python train.py --num_hidden_layers=12 --hidden_size=192 --num_attention_heads=3 --num_key_value_heads=3 --head_dim=64 --intermediate_size=768 --vocab_size=8192 --hidden_act="tanh_gelu" --norm="layernorm" --norm_place="pre" --norm_eps=1e-05 --positions="learned" --qk_norm=false --attn_scale=0.125 --bias="all" --tie_word_embeddings=false --parallel_block=false --init="normal" --init_std_qkv=0.0361 --init_std_o=0.00736 --init_std_up=0.0361 --init_std_down=0.00736 --init_out_by_depth=true --optimizer="soap_variant" --learning_rate=0.0054 --lr_mult_o=0.855 --beta1=0.95 --beta2=0.99 --lr_head=0.00552 --max_grad_norm=0.5 --warmup_steps=200 --schedule="wsd" --decay_fraction=0.456 --decay_shape="linear" --final_lr_fraction=0.1 --batch_tokens=[32768, 65536, 98304] --max_seq_len=512 --doc_mask=false --train_tokens=131500000 --max_steps=2062 --dataset="wikipedia_en"
Each number is 128 + 32 x the weight over its row's rms, rounded and kept within 0 to 255. Layers, rows and columns count from 0. Numbers have three digits each. The size before them is the row's rms in percent of the matrix's.

# layer 6 MLP down (transposed), 768x192, rms 0.122, rows 243-349, columns 128-191
088:181086078069146053171155119103121093135131142115157119128135128154126108095141143115154146135167158138128153103117154154106166101100095107139160114136101112141127201170179069145169102142154130
106:122163153108124065190130089161126149160141123103123149119105126133119115126162131138153105142163137126134159111162076132058139068101186186090126116132153162118130151111159071135163087116152110
094:134147144086122079157138109148091130113099163126141174131131118091149144137084147073075086154122097147095116133122106144104115140140204166123144122112118147130132101140127225115154056149113113
093:106142146128205111185144132153159095124147111096155122115158136181157166146131152085094156096194132143095143147170080136121164130110059122158136144166202058112187163121138151138132151119156145
099:132167096136138143101105121105152170159141144096118134128082100138115119134156108200151197084199140118135149145139152135160088134054109143122120172075153121167097072125155128064114074141114143
119:104156150159118113052075131117144062120157119128090150144124182124095101161126147157119113183134134115100091113149131119049085129090165114125158125083112145116113151203073110106076097124142133
099:136186139174109101089116103084067144158087139077162105119071135066093158133155107113165114137117096127107072092108175116086201132093132118098205156122078044132141151125084209098139109133137125
092:186076142133142110096117077144114150120119146132142200055092197123159124152158158079113139157167138114116216111185091114110145136149095171165096136078147142128089118124112093087183111121056110
090:176147131146173052177118180140134113141189144110092150092153049128142125086106140186162091154147114079123162122127115143128123139107140067128139107091129094082128130104127116127098150081142117
112:179180132130141089112088116150174080120158154122135132088142095076147155131188145093138185105107158126105191132184106093139046115124162135095139152111122074088160130146154113147099084106156095
086:114154126179101090086129159192168209149099076142148131102126149143087142136150125162165112147144134085150164126151152161139151137074128133116162078115144128138172176061154106170085099087139145
104:133169055160143135153079117116108124115159173239133120107107150135118123173172111097126148152172162134136139139091068108143114202112131104140127155092080145090119135143128119093184143109155134
098:120109108106137127090134111113061132148104145087127133063163117087084127130182186122137059135103132159143126166076142107179139113154206074165090150136124119074154135162105125152120105112128128
088:184166130186106143159142130127169130141089135101108094139132093109130168149129162101132158126129198161136123160132139119159130083143154132080114113186145144110165134165110150110162161143102173
096:124109180154084140066088107124151169074131061125139096146083162127119103175091129142159136157129078115150174166121106067142116128132071114062182160119121122086163167151140151167125115150147144
102:147080175059105113082140117148099175098143105169161120153120109191110135159094122146114128175090129117090127109092075047103100154137140206111123076169129144115166089114130124131165194148084086
093:130134192121155195098107106135189120175138132121128144086128150142066103139102147159204117117151149126140076124155120151172113053100140139158123181146170131118152164115157078121178096119146111
086:070120126075173100154109134074090128163136113106132105139096134116107163107135109113199066131161143117094190120192083112148106148135121123041124153136136146084130115114139101154103119136100091
118:155118115074128143088090109149122127120148204103137076163152164121116075144156098149110132133089110150210191128118125118071136105144128146176097114132138096095169155110176137118098122135193099
099:198091099094161161120172119136139132115096125127125126159125116132099098112128096145112142160160141125071122139140128160137084134099162147129112132088165156174102118131147053067104120136110087
109:147186179053068040125101119162107089166115147102138134118144104142189114155182150061107148145103140121123135109185060170156080113120104177126153141146171176074142105138146134135110143143102072
085:143154126146118112095140093167125131164127088147160138082125111136108126140175095144145130096164100080155162152153115134148177131072155097125172118139157137127169115128144137109063150187134185
098:109119090113143139139125185164143135147142089092154173090113122111064078110088087126114132111106121192069150065150150133122096128141088107141107130182163159178120156110115096129102110137134181
101:123147152082091146088189120150125122109181182070154146122158060133156071139077112123145103100166138155144125122089165206148140070141039114155127123146140077114132168177124043086047193120224134
100:121168203149099062062141124093027137155069124112154115055176130122167130094117080094119082134124102112146149110121207117115143195115165112138130137140164106160170160122102103174158106115090162
111:157129162084109150127114123139091074168120152069083106086121089120122143133175132107117136161138141104154158175159071166143176164013170133145133147131153134076183166127193082206120138118122175
098:149115095143157161153112141155143161136161172111162130130141105077208179158086117122159146134187175152166084155073122162105090116103143128174083107165052112198109225164149129158138109144123075
103:103156166159078176139095156136119107174114098179116135119168102181121184095096152089146143062094143161104100131107127132194080118130107135125129180103098142125140129103181109085171143129170129
104:122173116111146115132149096133112161209072097155100179115060171213168167153123140095070133125135131150145170156092110168104128093055124090116168118140163071113159142098116097187030152113147170
114:113170090172108171113116158148246072155124103112159161112126079134135093129167145174124124138206182191056113139144105113118101068110147105132184174144085133135050146160137158127140132108119145
097:164133094082073146102128182095107094158072126138130178159064184140145107155092117135141117113116165133178076147171178108142119196156119150071136138153141125119147141120155166156111144080143141
107:094175129182123132111112066134121083155134088114148143162120131088203135164105137150106135152099069126136130139109172092156091106116153134073098114118097052125084157125088178157122121129129171
095:094142097078138109173135118147096117100125153136138110185139069083109115107123099132144116085136085063153151168142141126136152113106117176090145127101131144080093114135173080155093115061118175
096:122151149132173144176119162089201107104132079176105099125121161141117120121150097139157151115126109084147100101112134115121111141110111119139160070130189146143184095103163100138141139128138142
096:129145067109105103141148141107115161076080088110145110077088143106096097112148083111134073115115124084134166102073164082077148032125098137109115088123107090159102087126113057111136168098147166
092:124123103156206114151164131198114144142139154097130147096097146119103079098107039085127125059121065178148147189128122180166144124128170066143132107097178207103158119108105163124105103122148192
087:126073109153189175113162187191182078117129112138127107124111122161146072100152081145130157131132148151106138094146086155136129095125133134119119060152114111155113116099124145156148163156066170
101:139072133122217082156081154141111174124111118124135158106109118108100134164069156116131124143176157084131132124131131099056119087145079136134120095157134148102194134143151146127106126177138136
113:080212136132200144163126131175132157142158113116095139119112175110144104141108095151153087083140101154100123080135142115153123147195110158135168085082158198181140117182119169097104195140157107
095:169081153094128179104167095177099109175166159150079171071102116144146137100101172119124092123135090120123110124069133088171148098162185087113090097124132076095092147174125080032135095147178108
109:078136066112175118101157141166130153106102196143095142120109136107101116117160162213155164104131207074193149081085186126135097143127143162140099094125135123113162149139158138082177153107139149
100:138114179177159144138147158129201203180148107166098177113117111152124165146126128100132140081148087100151136128154140099122146074160110156170123083135186133142120141126138151146157164187110167
098:169200078142162127077166197106161105144161090161156146128174109136162130129121127162138073132142146109159149129075176131123069130072127111158166091086094115047097161130128126131149078119089153
100:103164161111139129172089154142065212103096122110119135161150089162107074112120132138125102198115124119103194154138111162068089125150103088150100117186130165131141095080123133131131121109133088
089:138094139069149116128130128148146154143125144099156132139118174085117105112088089092123096126140088139146143143141112151082127154105089105078161132089143113138171124154148124092105147206141123
094:133180099097115156134172175144152113130159142119110126165128109130038084135112127157159149109150135098087139155111153168097080120105177052121178109165093109159140147099124081117059107118134163
097:131087153150079137166094117136107174136166144155141127176165092094178120101143132069185129154123128146106101107121061106174135119136128132116111123181082122110087190140129092159129146176152083
106:128072113105119093068114180160122116128104123135110143111062043129118173158104124140110114125220158098101134099118102146183202123161104150172115154123115105130119136134159095120169102135159147
085:151094062056140088142122141104132128126155118085084121106119087074109110075072127131149094065135125119070135110082146092178114176082167129119079109159076161138153068139108110103125090119082210
118:145111137136098092082138146147136128138110162149080131117077122112136094139128130063132136154105080118200171167130102147134133147112126159127107082143101091121110120163105165114140111150171129
106:121117104095136101171120172066122090125085144093209169113144099145138130107128109157118082189131097114073108110130153142077147107102129131132097182149137074131152168154094118081176110111123119
107:133098092151180148117119099184114146190134104120112128104123160123132085074118141085213102095116108121117153155118130146127106098185126090110094124179123139097168189112126153151106213150122147
109:135130151085097124160177125155098121134162122125180157143141117155138120154118113096091120092010139142072097162126195135136126079084183161173138094169153103156100141149166139182124151081135133
093:066151094166251088140071127143177136133147090126187133139098113112120115138066144157096088109092166124140148112122191115110093092141115167077137108127159048163131125139159164108176098122145150
089:165101121165137142115098137113187099176115136133125130172170120126099130132104111096132184154123207144068151140141095106155210117186127149133128130132073122227089150141057122139166089109139153
104:090067092143141111187145090124153159088106171161153136100098103149162127109113116123112126148091067117107143134088159148083169148142127114144129122100052116105146166193127131101120131085150186
105:059111096169106112101142151097070113101165120109073202176171149082138106170150154115086173121162115106181056133091126094120128122112177121106156090175138113177114136103171064134097169127126130
097:109154141143102076185120109141181141103142148158065143097100115132087100170172109062138119084156148147161108098130123131168105108111139165149075157119174103159107119180148196154144162176149112
088:167147116122124080083148175118156136052134125192191162182098180128094099119141152210129100145094142147162152085133128124154142159125193122114064107116123112085161088108152141086088226099123079
101:146107161161157165152147159128129116130171128148152173157099088160142096124164062120092180194153168085128157113179137171069211081144155165137126164150163049098084064129079135082153113166103144
093:135136190122127128130110055081124141121150073096107134136072175151186117118200134095109104137110085138111103103075152116096125139142112219153097111116133095088152099117111074090083145126153182
099:114146103111161206099143124098090087101187089116177092120178089201052135152133152175068088112156154155135100124086086115132168159183086167086114116127129092146137173147100144111176128196095088
100:131128171161120150109147164163163085116129102060159111129159154096098110111106144118128079099107099127165147072126154126120168094171134130151134120182120139112143102063143122133164088114128117
106:156077199100133128088059098141159096176136099130074081153118114102162182126149132152113130124085135135121083165137127067142149113123063158166070094173125132131161122138071148095112167198081134
092:161191112148113111128113121107135108173164178171132134108111145122131153198145154095148113111100160142155133113102084122154132120107166122134127154146148119106066136196128134170065095112134137
095:140107084145149052166122129099092126152173145074149097132115200123166147130160145145151157111169143156125168156110191168156152089084164169123144139190100170153148124180087137173129141158170145
094:064116095155162133147100102121063179107129131113144129150143156091128144139074109124167175081140132141162121063124108092130093131144137152151119085065117099168109127101126132138126146159054106
099:104159136075168146122101132182081158082115145156123111131148121114106099103137137116160122090076100118142132157050084170147117109066140111086101144147119089085138088125176121128151164158145142
103:174141179140096097112097138132098129169167101095163089193097125116123133082122110148126135126165121125110125166125107084139119162120171099122107149106125166135210157138182175129121083126146133
099:127119106114129111158125162120157137151103106118163098128110156219131176077129214151123159153120156106163102131082104079153139170183050175191148152149094077166125087129161123132170113175151111
100:142096184133128139106121104219103144212144145114082119104170099146100186139105136092134107114131115116090134123120108125180171111116067116205117122122116153206123181115137156164124146139199126
097:116129166148127121102130120120144105119145137093181122095128218133067125069158132105119084106171094156074166103159109165134097132174144088106077124145162158100089158141164110155087130144131122
097:099144115140059160113119102132142136112091120133152103132147118140169048073080100228134099126117101087145117107091150152125124096162093130063143161089128112171147111041089163137119105123147099
108:126164134106141076168167158116162148123096071125132147197200075111167173123065130162122142170157157195106141095077141117136153133134183143155055151162113133062109096157150130096126153155095120
084:136113137152098158167162079124175096118085103195145165155084155080136159129157092096089104204146162128121091137183137115115169099107163153174170209111132118088155132089145124146090162115134154
112:138134127150146197149087120155120155110117115167141067112132203146136139117132108183152094178151160098146123106094153116051110122193163186071088044115148116096192114151147134124128112121082140
086:116138072096135088177122147137144071101144150188114117155102050144151132104166141111135143117140195078154153097113114149136118177112141145131105135080075108157122133144115147113148141086134090
094:111150146135198086139105174105180135154166159114102141151148218121139076143067114119119146123151182205161081118102148150138136065065166137110150157084167123117121122079143078130111151101116129
111:104097135138126119146144140104098157104147103112121157077096121092123096143128097058112181080216147147151137142163141189094123113142143078103110177181080117125126190138173126123137073152125148
101:160135098148089132134128143150147134106115097159155227110117116130138121132110169128118136080118109098105150118141082169114093130126083101179076082129143154098112095174113087182131159124086105
094:037201140091102134167155164181134142142131129107119140113126126068134123104122138136164131122073091082143130194117069196097141142089157125110156126159100151166126156092098080206107113153153139
107:121120163144148141142138106159058167107079123098133098181101145151100103151085135161136067115155145131186083154096088099112182114125134111065168139172146104129205164144155141132163089101116159
099:087123116139192131118117074092145198153046139178122142130102128097149140037155096102104155095152109137091137070138150193050153103085137078087117105098159112120090158108122095138090083135118094
139:080071088096117192130120144069110083126173208148143106130093086128121100141166112141136105155157133079168117161115136127144146154101142132130077117137134114103165167138123074144144109117160159
096:149108149152071063161077175163129102136084171157133122151132109118139142202089129110098164133070095104130151092115153122067118166086144132139108161083103136113169142128199161135163127169166123
096:048120159075132149128110185086146156123122157135080135117157152118151090114110109157086140128095071128143170117139109146169061086157190095097103126096087144115172106177169147126068144179093142
091:106180133109095118134145139149152109132151109119139082170118136149161177104096105122093133108130110117168124154122121124100145035123188184137082137133094111129141121133180162168081143160128114
094:095181126118201066176175152128164146148163106136173148115085164147139172118120104153146074094099139093139160165180119167125149125122151126144155111151127192137203173158122091141099131187111147
078:129161071162162083096087165105143069111160157172162180182084147158150140139134124164173140115134091143168127143089072160113128098113140073153111077064075118131153176129155108122185120211100128
092:092175103115196166111128091092135121176158124130207162140103090079148110100156121155145152105092137152120128190047084185111118145110105105118139152192151126137114196208135092166127079157166156
073:136156085126118150157165148171143142121093127174124192124193158108148120199095103113093153124144138156169155148102125148125135164230124171157162143179132099065062120156107104094082157094095110
094:141102169103135084112125150157135078105120130135159055112126175122175149114088106168162075096108137129125091168120114132106169158149132154111132227182126139151063100139142135139092106195083112
099:116120161111097129122218137122154158168085134117145089153088153137129130112107132118143148145168103110173123188133070109090138110135068147115109068182074087109133179080116110118076196134162136
095:159126042129132096123103119118066155163144108087197137106185126108098124139168109139109142138157186126208169165127100178184154131163113120113103127082068137106158116164081110121155129105078124
099:066195142052110155132141138090181176171166052136109157144148141148159121074120136145141109087183141106102118102110098140172133145088118132152138120132103143147152152130107095095106115088068148
102:088162115181167171098158133149134071094135100138093172097112127140131121098163101131174094080181178117187133167156111138148140114098116079131142089144100165144151142195100128125072181191125137
100:130194112168129136086158190131117124140114102129137077105051142177158109140119080188130180103142126159098100159093138086059146158124129137131139130132111134149176129158149080115179173105100090
102:132088141126126110149137074128130120199110153130186050147187143172052102114157159144129112137088113140149148156000190165109140094121058084171101153125125118093096149126179089136133159156138127
109:140126122185133126106056097087174140129143080138101084164053182169174119151146147167163095148114134093127130099112144116054166145117097156106108126137082163162127135149102077176090188131131163
094:138090142090207138120107079208196176150172094124136094123098145059176085097129125128182167125139103116155101104137181111169089120152052136151116135143100122150130117172095154146144101138153161
098:075155166202118134128080126159156126130127166128157119176068053133095160156104156059122144147104101135125166134157146097159171132160167131167137128112122097087081173114103208073150060097141143
106:101108130121101126079094091130099099091092176181114075174087092138078124116152078118103142182064090185146156142144129120191136088159121155120134133160111090135094206172070114120176155114119066
113:099111126132139175138159137126131120141136092153128134099126105151120164098118132138133070085141128142096099106135166128078096119102136120105167132087173128177178103167109129162129090095092185
092:100121132133154160094134154133124110113167082145155151141174174105153068125110107113137167133139180128180096112145143109063115052096125134096114129133098186077176119124157074144139112123067112
095:099151146127126184117161124154158148094073096121169108119118095132165175193121110142164083087056169130118154124141113129108182131154184147135179088145120155153118139110124131103138156107146168
111:140101091141067088148091178140114129090173146124177148145118113102041061101159074102173124101173119183084229173129117161148153113126148081152097115109169069146162139170131168109160120113175161
099:087115134156072094150097127126096086130111104176175098093143115110140094054099094161137126091163130109146125125160152079117116096108103108183165180056115147123171095049165103103146190168135159
# layer 6 MLP up, 768x192, rms 0.124, rows 244-350, columns 128-191
098:121111068090107129121137123123103131096095101152129067115122188085124106129191078107112101121099073170180093140115069119119186096070114063137169118111171149109119144063173100108135176068092113
098:084164128073134118180100154084141165135063161170096143176120152174143133062136102125203176155068110148112148136088155075101133116124097133164150140073136132117157151137137107118141096131143136
086:118080094126099115123119176095138134139123117112082100102142112132170195093084107115074120131131094203134159168107131107078058128156117125141112118101113121128136148119119151142158165119130147
095:135102071153109108109087175108126100096141129157158081138166087144134111158070130111169144153137118152130106109104139137107095184113096139116118151128175147197134173095076097118141105103099126
101:129078154171141126100069144120136131142116122101131142138161126124101165073162143189092148150154118120096098167077183106145112114139151126116123093098148124141116123095171091000059133167099178
102:124031083078173141151119194142112129071140138179067148103164096171186117098103197177136115180070139117099138166131133166125088068177160150154113114124192148113108115121147091140082158111137152
099:131137114118085070160165126080150076104099076079097165121122085143092160101070140115133133132163125136125143105110188193140182126108141089073179111107148138105128101167141125148144159120086078
087:114158148107144100116124133077096122143094183113153159095098106126133155222166093170163075130077126182140093112127102162154170092093145129103148121141118095119086055196079145108170121151119133
116:109111097115085122093078060096130179068156190125192111100098126134156132119110122106129144194116117113158181158138168100118106115133150160138183095101170059167123108087125141113061125152092121
098:112150126167068151190094152063121104181143100199133173115107129078147082139165164118132142120162168146101203191107186142112110102126129097131124095119126166127068118167127152139142103092186115
110:114181185175138108150094100141172139123094149194141114131129151150137138131125115113104143115196102097129139173191093095120120088179155097100126181138091137130084173142095129122146091073085118
095:116148104129151110123063180187123129074077162156148127081142126159164129155137127131145144186133116171124165103169131129143086152160124089153173021131156157155138100090158161116149142103125105
087:050118138148151126124096141165076224091109122143107132131138159107126111097166189139103085134184135121110141130082120119130134116100141092087099128085122108154063157089163147083119093159169141
090:153121121135085142137107137137180195121119167161065115125146160105143147114121104168107129149156139154116130104166108162123116080150150146160156114131092155091132149121148141175119104185110121
103:108154132151089142138087147108114105168087079138078128147124138156119155140176136156184104100151236077088041156161164136123074148088093109119146097083148122114179155138100104148173102096119139
091:152101123171134143188107153111182131105105119125135116130130134146072109134060122125140123153107114183131122136117149150072111136107147222165166129132104083145087129108131142125124092150183134
093:052110135092155157102119123103147129090147156147141148151106146118065125125102128103174176096167139148094079144147131089171181157158138164161136077120155075130123170125162128168146077138082154
102:108141130142057106142120113168123093147126133163168157177107147144122123129056155142166196080072155151167134162105102110091148130131127115090125106147107144122132084167119115114082140119101179
098:161129127167122135171110130125161124165102186096136123149119105050108112167145153130125158112179122104130135156148178159191117125123107152171095153180059102137084142112103134102159157161169167
111:079152094100101135091078107151198140169215148130111113096130087179072138142093136062112191178121164140180154092111092122172121158099118065109119094114129104130134130127083091133162146194123111
098:156085151107068176129140104091090117092078117140110088128148124092120121132109133138132074158141166156122147104115054112164145144170088165088113141146108103149120187128160111179155073140162128
103:057174097116092089139198137098126139128166164128120121124164146111130138091178144113140146124106151143181096152120114151098074122112139177120134105224108161169101101114105124062075110099156098
099:124147106120028106090097140098173079131148155134116145100116122122155125160058139174132130113160094104147130142121115109129143188108099123057171104166134127153141144169111127110121090086130157
095:132088145106073156169124145166112128095137188125125144117108133134113126120151132152169132131124141066095166146152164145137054189134193147129167074097167117111130124074109105137066169172110172
111:180117118130162135116131172072085144117128170087188127140125110098080141174131162140117155081142189073145123145177163086183115157104147164103141151096089106163142158139126132124109140191095111
098:126114093132186123095152115105035182162122163135027117066104131170148162094137107142104166125079075111137162117148154124113162144114058078124082154074130132159121110097089137075141119084065138
111:091147153113134128135163066184099176120141115092072085113103120087216091129086090131126108182102118110148131110116100099030124107110135132146141102178149053162168100129147089179121103159145129
104:167135162118102158165155100090098094148110106128148137127132173126163124138107093111109120143150110130081173136156152108103142075101177088141140157051177111120083138075135115128059177140187154
108:113153132119139118119122143059076148165110151084099112128139108114148147104130067193133132074143156090178177149125163109181110091160128160104113097197178187140106068106101099105182166120144125
096:116082085179141098191122097204153172075135164080124159087085134117166118166132099102096184144112061133081148113170126144140122136215089126157162140057124067089153092104140133174109110105142166
108:080130113150107133143123136104139079156153111114121181112115080155078132121082152097146113149044160171113118079160134147111110171142145100012142090083153112091130097107117089147132145079136149
088:145130149159117120111137202203112090128187167075127151118076142164137134086144109101077109100148129177065159127139106120117144163106093093097089127118138139075093185154090113174164117116167101
101:132131101100131132125118170112091106138095143076107111154133123115058116093169135191150144119142177101189150127153112157077072126083082169195165118092162113209145114117139134163154091099109149
096:115130144144081096131123065130117157078127114086129153086145149113146104097107147131185158144165116198150132125161115175132153108101122125099144187118157203121152171140144186091109080173067129
091:123148168173120087178107129116133132146150131133134062170123107112139085119062170174128128137111084094172068128134132113145130158144160151198233114153195150072145102109137129124097149142128104
098:158145138169112100141114127054127164165114065097096107097143135145156143175067098174133159170123141051091101120036125155129155132174159129117180138152160093113100136087140118082142133100144150
094:117122162156144180191133101121115129106122066135142134129158100110115128165086169128147101108076098118195069144188151133103105132095133117139166157178088129104113181133099105110164109131091113
109:105140134161126074125112098096085117117117089166149118106114125107177098141071142151107137124126115174118126162136132181142103208153089089113130117094110080154139059148084105104145174178112089
094:135133173145132164150124115149139143133136130141144011120171138122146106130096147102115139138197133146126104108192180144129129155149124153139132153125041135201120114131145148158121191136113110
102:184110099134089137083110083153132149136121116135080166156144159085146099146076112120079064151157114146040101161137108125144141141155140121102120141106072158117135149122064140086128117142159116
097:130109106112110067126143078167151163096069133119170144165102176134126130099123166150148121145127103109132101181114137136141165158092142066100117120102119062095105146100149125106096111074159111
106:138145161142090128157143161120151102133105198081094111142034080111128175081081109131096167158095120130117105157095126138108135135092114183120180155113156082142097114143208135139168193174117155
108:091151167123111108186156126089083143070146067165090135146134147156095096158098081135092118154141095118083099125159168169124162213181202132125132078176091138130151102153136149123121087072067073
092:199139112144097085195097152116133158158165093154142074159116095114108127085121066095124153165129172159104113103164113137210186135217134190130109058123142161105141091128103104063154123074120170
103:061121176128155136124140185097107101108094086187172159123149084137123109088140145169147123134176127166125075116134181123151165061138118075068115156175178147091109144111146169120116109134127147
098:084124123148130140147157152146147145120143146148125118124133114146147128075143143121187111139110170164114106072192168150048083069118106121150160153133064091147090193118145143159115125108104098
102:163156122139163145125125129087207103140166139109176184185131115148120109068070156149116137148150187107103105144150180160070117101128133128102074162162103152104123095134140090145133100118152156
087:080070118111044139065132138151122202133107140135089102153084124146149094126113145155130116185131138122180090105145085141143182104045121078104093181087172133094150142162137106141144117138137106
113:061093125135114096083109128096117114118143125066169147116100181138069164137124153093107166130167093166115149139136127059114213121210112109082136074091105173091171130118107120101148124206125144
105:065101164073108150135084143158135133108091157103113078124074103117178142188113174121120121076106111168148011153143093116082096161136133154091163121126148076131121117063155103142222138144095141
099:147112093130199131140077140189078110120115120108063147156172184163104154051161161104136170136103141162142153070151125072139115134116139092093131123174126122187078115112115097136122145116115140
102:202104107074124116100123133136133100148136080105114097118078129154098123093124106119134187181113120098163136122102108095136105100155162126087158102127148137217121095064145105122142143100124115
098:094080132129088087130184102133100118134181183088132157133126147114079107119089192114149141126112107158149056123066105122135073128168102138144166179132095146115143089094149140134211114131108113
088:122148163149079150092117099073121092131160138128193135117101132085094167173073123122093112149114154120091159150116160116112125123146178101134117085183141165161119230089112130157148158199115147
104:137133177072130106165085108117187151189198145113105119181055153105117096160120162136068089121142095076123102113155166078091126140154089146141118126120117079118093157085135148109168166129110137
097:114141076135136115169137125104115126161106139119087118135105140090089120132127131133159157169148158139093104117127103103118135073071142082077149168141167072133139155096123141111120173125083095
101:115175127167151104142134113127089052167145166118145144088150107126175131047066083110103118142157173109112147132091190085085148133172160112184097112153125107156106135055135129144134090141141128
091:064138144129072133112106102117091117185101118088095092079140155141129082165121144120108125143123092149126137087099131143116181111157088216144172112117114137218117140115114114132116123185191155
110:137095111149125252065095147082173126084186120095137096126144115168098148097144149130101170149116126107127127100146082127108120103120145145126179118097083138173142084100122120111106218147131091
097:143107105169141139097132107153144097088158178176159124134104133156108096132103079137150141079091126125131121167165081110103133136119156116160176178078130026176126133113148107149143078110124099
098:123112136133149112084105143113180160099170149126105102097146095138112100162090148204103138112138146152126101161061197078122162097102095162097102081120026110130139106143173095153166155117103150
103:166134190136118066093078142087123140095180163115166151146116138116133170140164146101109104137083104069165111104146114153058130176152210128114168098141167158148144107086153137152160151124046105
097:146099137169199186110154144148092127186162178154094135141183123117143146103091152133107137190100209155141096122069115075100110102129135155174145140075117132158091136112135145136145125150116106
096:062097138128163126152205122076143120146134117140103150143155163163149156145081139140080122143068152140168120176111157151173171135104134126162172151128107143142164148153105108181173192142117105
095:059137155138080166139123145138122173126150182206075146106101102131082125153161060073051097189125175149140120133148148142077123165139099160122102060117162109113124115068104139208128158105150113
086:162091161164086145153167081135138157103170056134181111155147182131150125155212105141115093169104093148188079159170150073109145127118127113128191105068124171119131120135161091081151098158112129
104:076079117095128201158121129107104110079126122151125126136185149097094121109143126144137073139106155160139104119102126156084125141146174180090136102164122139134057152109098100102126119176108140
100:123095151130081153123108132139209182088134106102162179131098117087113154164129068132113119111133079106120173125120101180095087098126056102176104090193107131164150158087126111125155098104107145
095:176116131143205139089148128174169119157138069098173104157148066120108135143094096184108168149166143129157077110139130098135137127133121130128182100148197206109100080093158061134139131124144139
111:137165122134104121162204105078105141100158123154086148061175073155161134120118104139156102118087143104186125162136114106110153095127142132082129163050119088146058118115095156160126114120175141
098:162135101137130089132156130119129118120124148162123127085125132147093165086071132108127154153133135132132137092184099159119104102177177154100122120104092148144139119089141125140101136094103143
101:162087143111185152151130201085171195123158176155187117139091143110055154110204127156150072110128109148152134117185089108171123103156162051173129192190133114131140174129107135086142145182124165
102:075072134156122128053130101094129131150160099110116166172147073188160152124102114108178182154155145119142086152158159142176125169086083151149157174151118116138114182133104117136117116107151092
095:108150110090092091175079161087111155109160112112145129101150105120097082160109122173133180095179157104200138071133075147144090132136106128138101066147144183121134107114131175096131074161134169
098:137176104094108171131103086062126162059082133148128114142110104197057142158144125212131177114099156118085173086153135117083143130110125120110081092159159113108152118087112083145189164144116094
088:141150153122165193092158151124140140150154142146128157166138097161131150108119134119127142079091106134086141138117159094165158066184139128137175109218131142095132172087144127134152179154132105
093:190088060137086130139135162126128134113133118152174085089060106124136156105138130163103097158165119143157131117095113105148111144202135105169139145138120116192107133038120085154159121106150111
113:175132081182113112122139112122172164125140159100086141105140041166181138112101048152150117156132131129122099108090115156128119182175119110115188158091082113123175119121125102095101109104105101
089:176119071160123147104146076078092116142114158078149140117125137112151093109079132137110141143121162071104094131135163069100155077083124080108200128125068141087110095179064116086166172128070088
101:080123071119049100147122094139105110119107176099134101124122140095160130094128127189136141136076078106177118107088169136092140145168104098163185145178108156128107172129150123085125133141150107
103:150119111129154166102089064144135103145128152115144105110130132146101139169095093141160141165125177048145117093133167145159120141166082160112176150175118141132084066145162127141128186107093150
100:137116094109058177085080045196081167118111125095151096082152130125157128117105123146102136148109138103098146156151171152167144056101122100121099118172142139154121161182158104084111157111157124
126:151146129154104113115200117123110178098120084180099120070115168150129134147109147092124123164141179090076116167102087160096090094111125142182117132146157151110083112162124135178119187072102137
095:102122120140096129137107146089161109115138156166083134109165168081106098182065082104161087125169077130116160111067152157072136155164104157128125111157143104148121133124104164087119221132096108
096:119147131088201124127184116186083147101093117093086086156119185164112159159180124108112151105143189097175141092144179146120135063134109135153110091135142139148141146091104059160191191131156056
085:175102151146111149092137064100156099109121097121119084152111141091131100102122111175155106138075235130116152149116113087146102121135121077139190213149121163148124102187136171087171098168127151
097:139121117085187142106132112097155132143125136147132151134174136133133186080175124160124109130102132126161114132163173093129073156094131196154154119118103119114100091097170138128127124135067140
090:079084134136100142116131132156053154088115118073111094084210190148107097107078128160119146117102132095084128172179158069149155108097177135093139122124179149117146088191090154127148123084121125
097:117111071107126076133161154140123112091128168119041218060139152070171161119136119158135099084108126177155174096133129097115117108131098149192181103115132084139054117129156156143141137132094104
090:139122186117125127135164168128123134101122123185106166099166111108161151122144121076098097120105134090133120119180132141141095128150163148148036158129121156176152120125172134159132113128113205
102:087107124134120117117167136151066143095122111136097092093116091104150135133086099125128149167089096087139149169136062109151139135159078107095103101163066121101096101180103086129164156134194132
101:174119160102119173133128097041144069090147133130077125123075121113189170133106157133115173146135193096135115094143080150088102151125052103111128132105134120128158140103126128138114136102210206
094:095119187190141109125152166163163107114121131170101109173048093157126145067100120138101183155124135147035112130083123123124151082109127101071129082088207063111121119099131128129168087119106077
107:121128117088162138146116117106107137102132082152098163121140179151118193104157150102096156164145078148078063077103092152136123096127161110132103133093131102133131101131105150123117148138130063
103:131153091136162125154154130114141042066132109146155162187064098112147078117150123164163158141092136149137173083169167108095067126096101093185099107123145112147121134138138072124178179140124159
102:109159152105100170094092139160117088119102143125117114156090078170113119173084122144095157100147174193170148171113076110133165117160089136080165126136118136158143158097156138151149090147113122
091:086142123144078175129115117063179135107122191118141158093081102170137135133108181161128115087123133169121083144100138167079155177137164085103098173116135185091179135144145120159156105125098154
115:146106148084117138112154069067128203089177136104155224121125118114140116131083083158126078138167141106118090126103150068099183144108095141177149126144090142117114173136073105129187123121106084
100:083161172087142134117136153143112096097143175134156049154089158114117106140159161112115133150117155118146199142137131136173160085111132069188166094116113098124143111089113089172146136086102132
096:054158107106023155146165141196123104117110134091152151108051097179082114145129154154145175174159142140148130112129145142140195090135161138079151101120065130168111097100093129122109174145123134
094:126132076162165079179127124158061122117126057190131130145188105165140150139124153069109089157174161172092115122146170148122081157139142108085128073067143060075153158132154063122148062099094164
120:163102063148072159126144216130077105154086106113168096138080125128112175112163179160181130160102038085162121155155149073129110129115142094106101162094126073165117112154152156145076144127102156
089:181105149137192151101107072062147137072111101168145111177095131165087124129103082108139108112117155114128150160100157175137095086128107145104155134160151113135110160158101148096160096150095117
091:073089158083129106151075072134128120116135160119125090135097147206156116190171109085195103091117132165152132120138124137146089141087085144168141149075190165106106148101053098122104078138113131
117:100099096113123155088131109104106140083167115144119178139154127175114124163130037087066134103115146123161189109150199095085220206141145165107113127068154156122125139108149131162114155114155149
096:177144179090096135105084186121100117120070136217099150136083150127051138147164105089120139139162105107072165160157122114253069110129110117130087167166129154127139101139067171089107121135125138
098:110116172217161098145111194170163157126157153076180155182128114128146075159140086168095123086076117133157154094155114080126158160068108144142131136052096084112130138151079090107135126105192101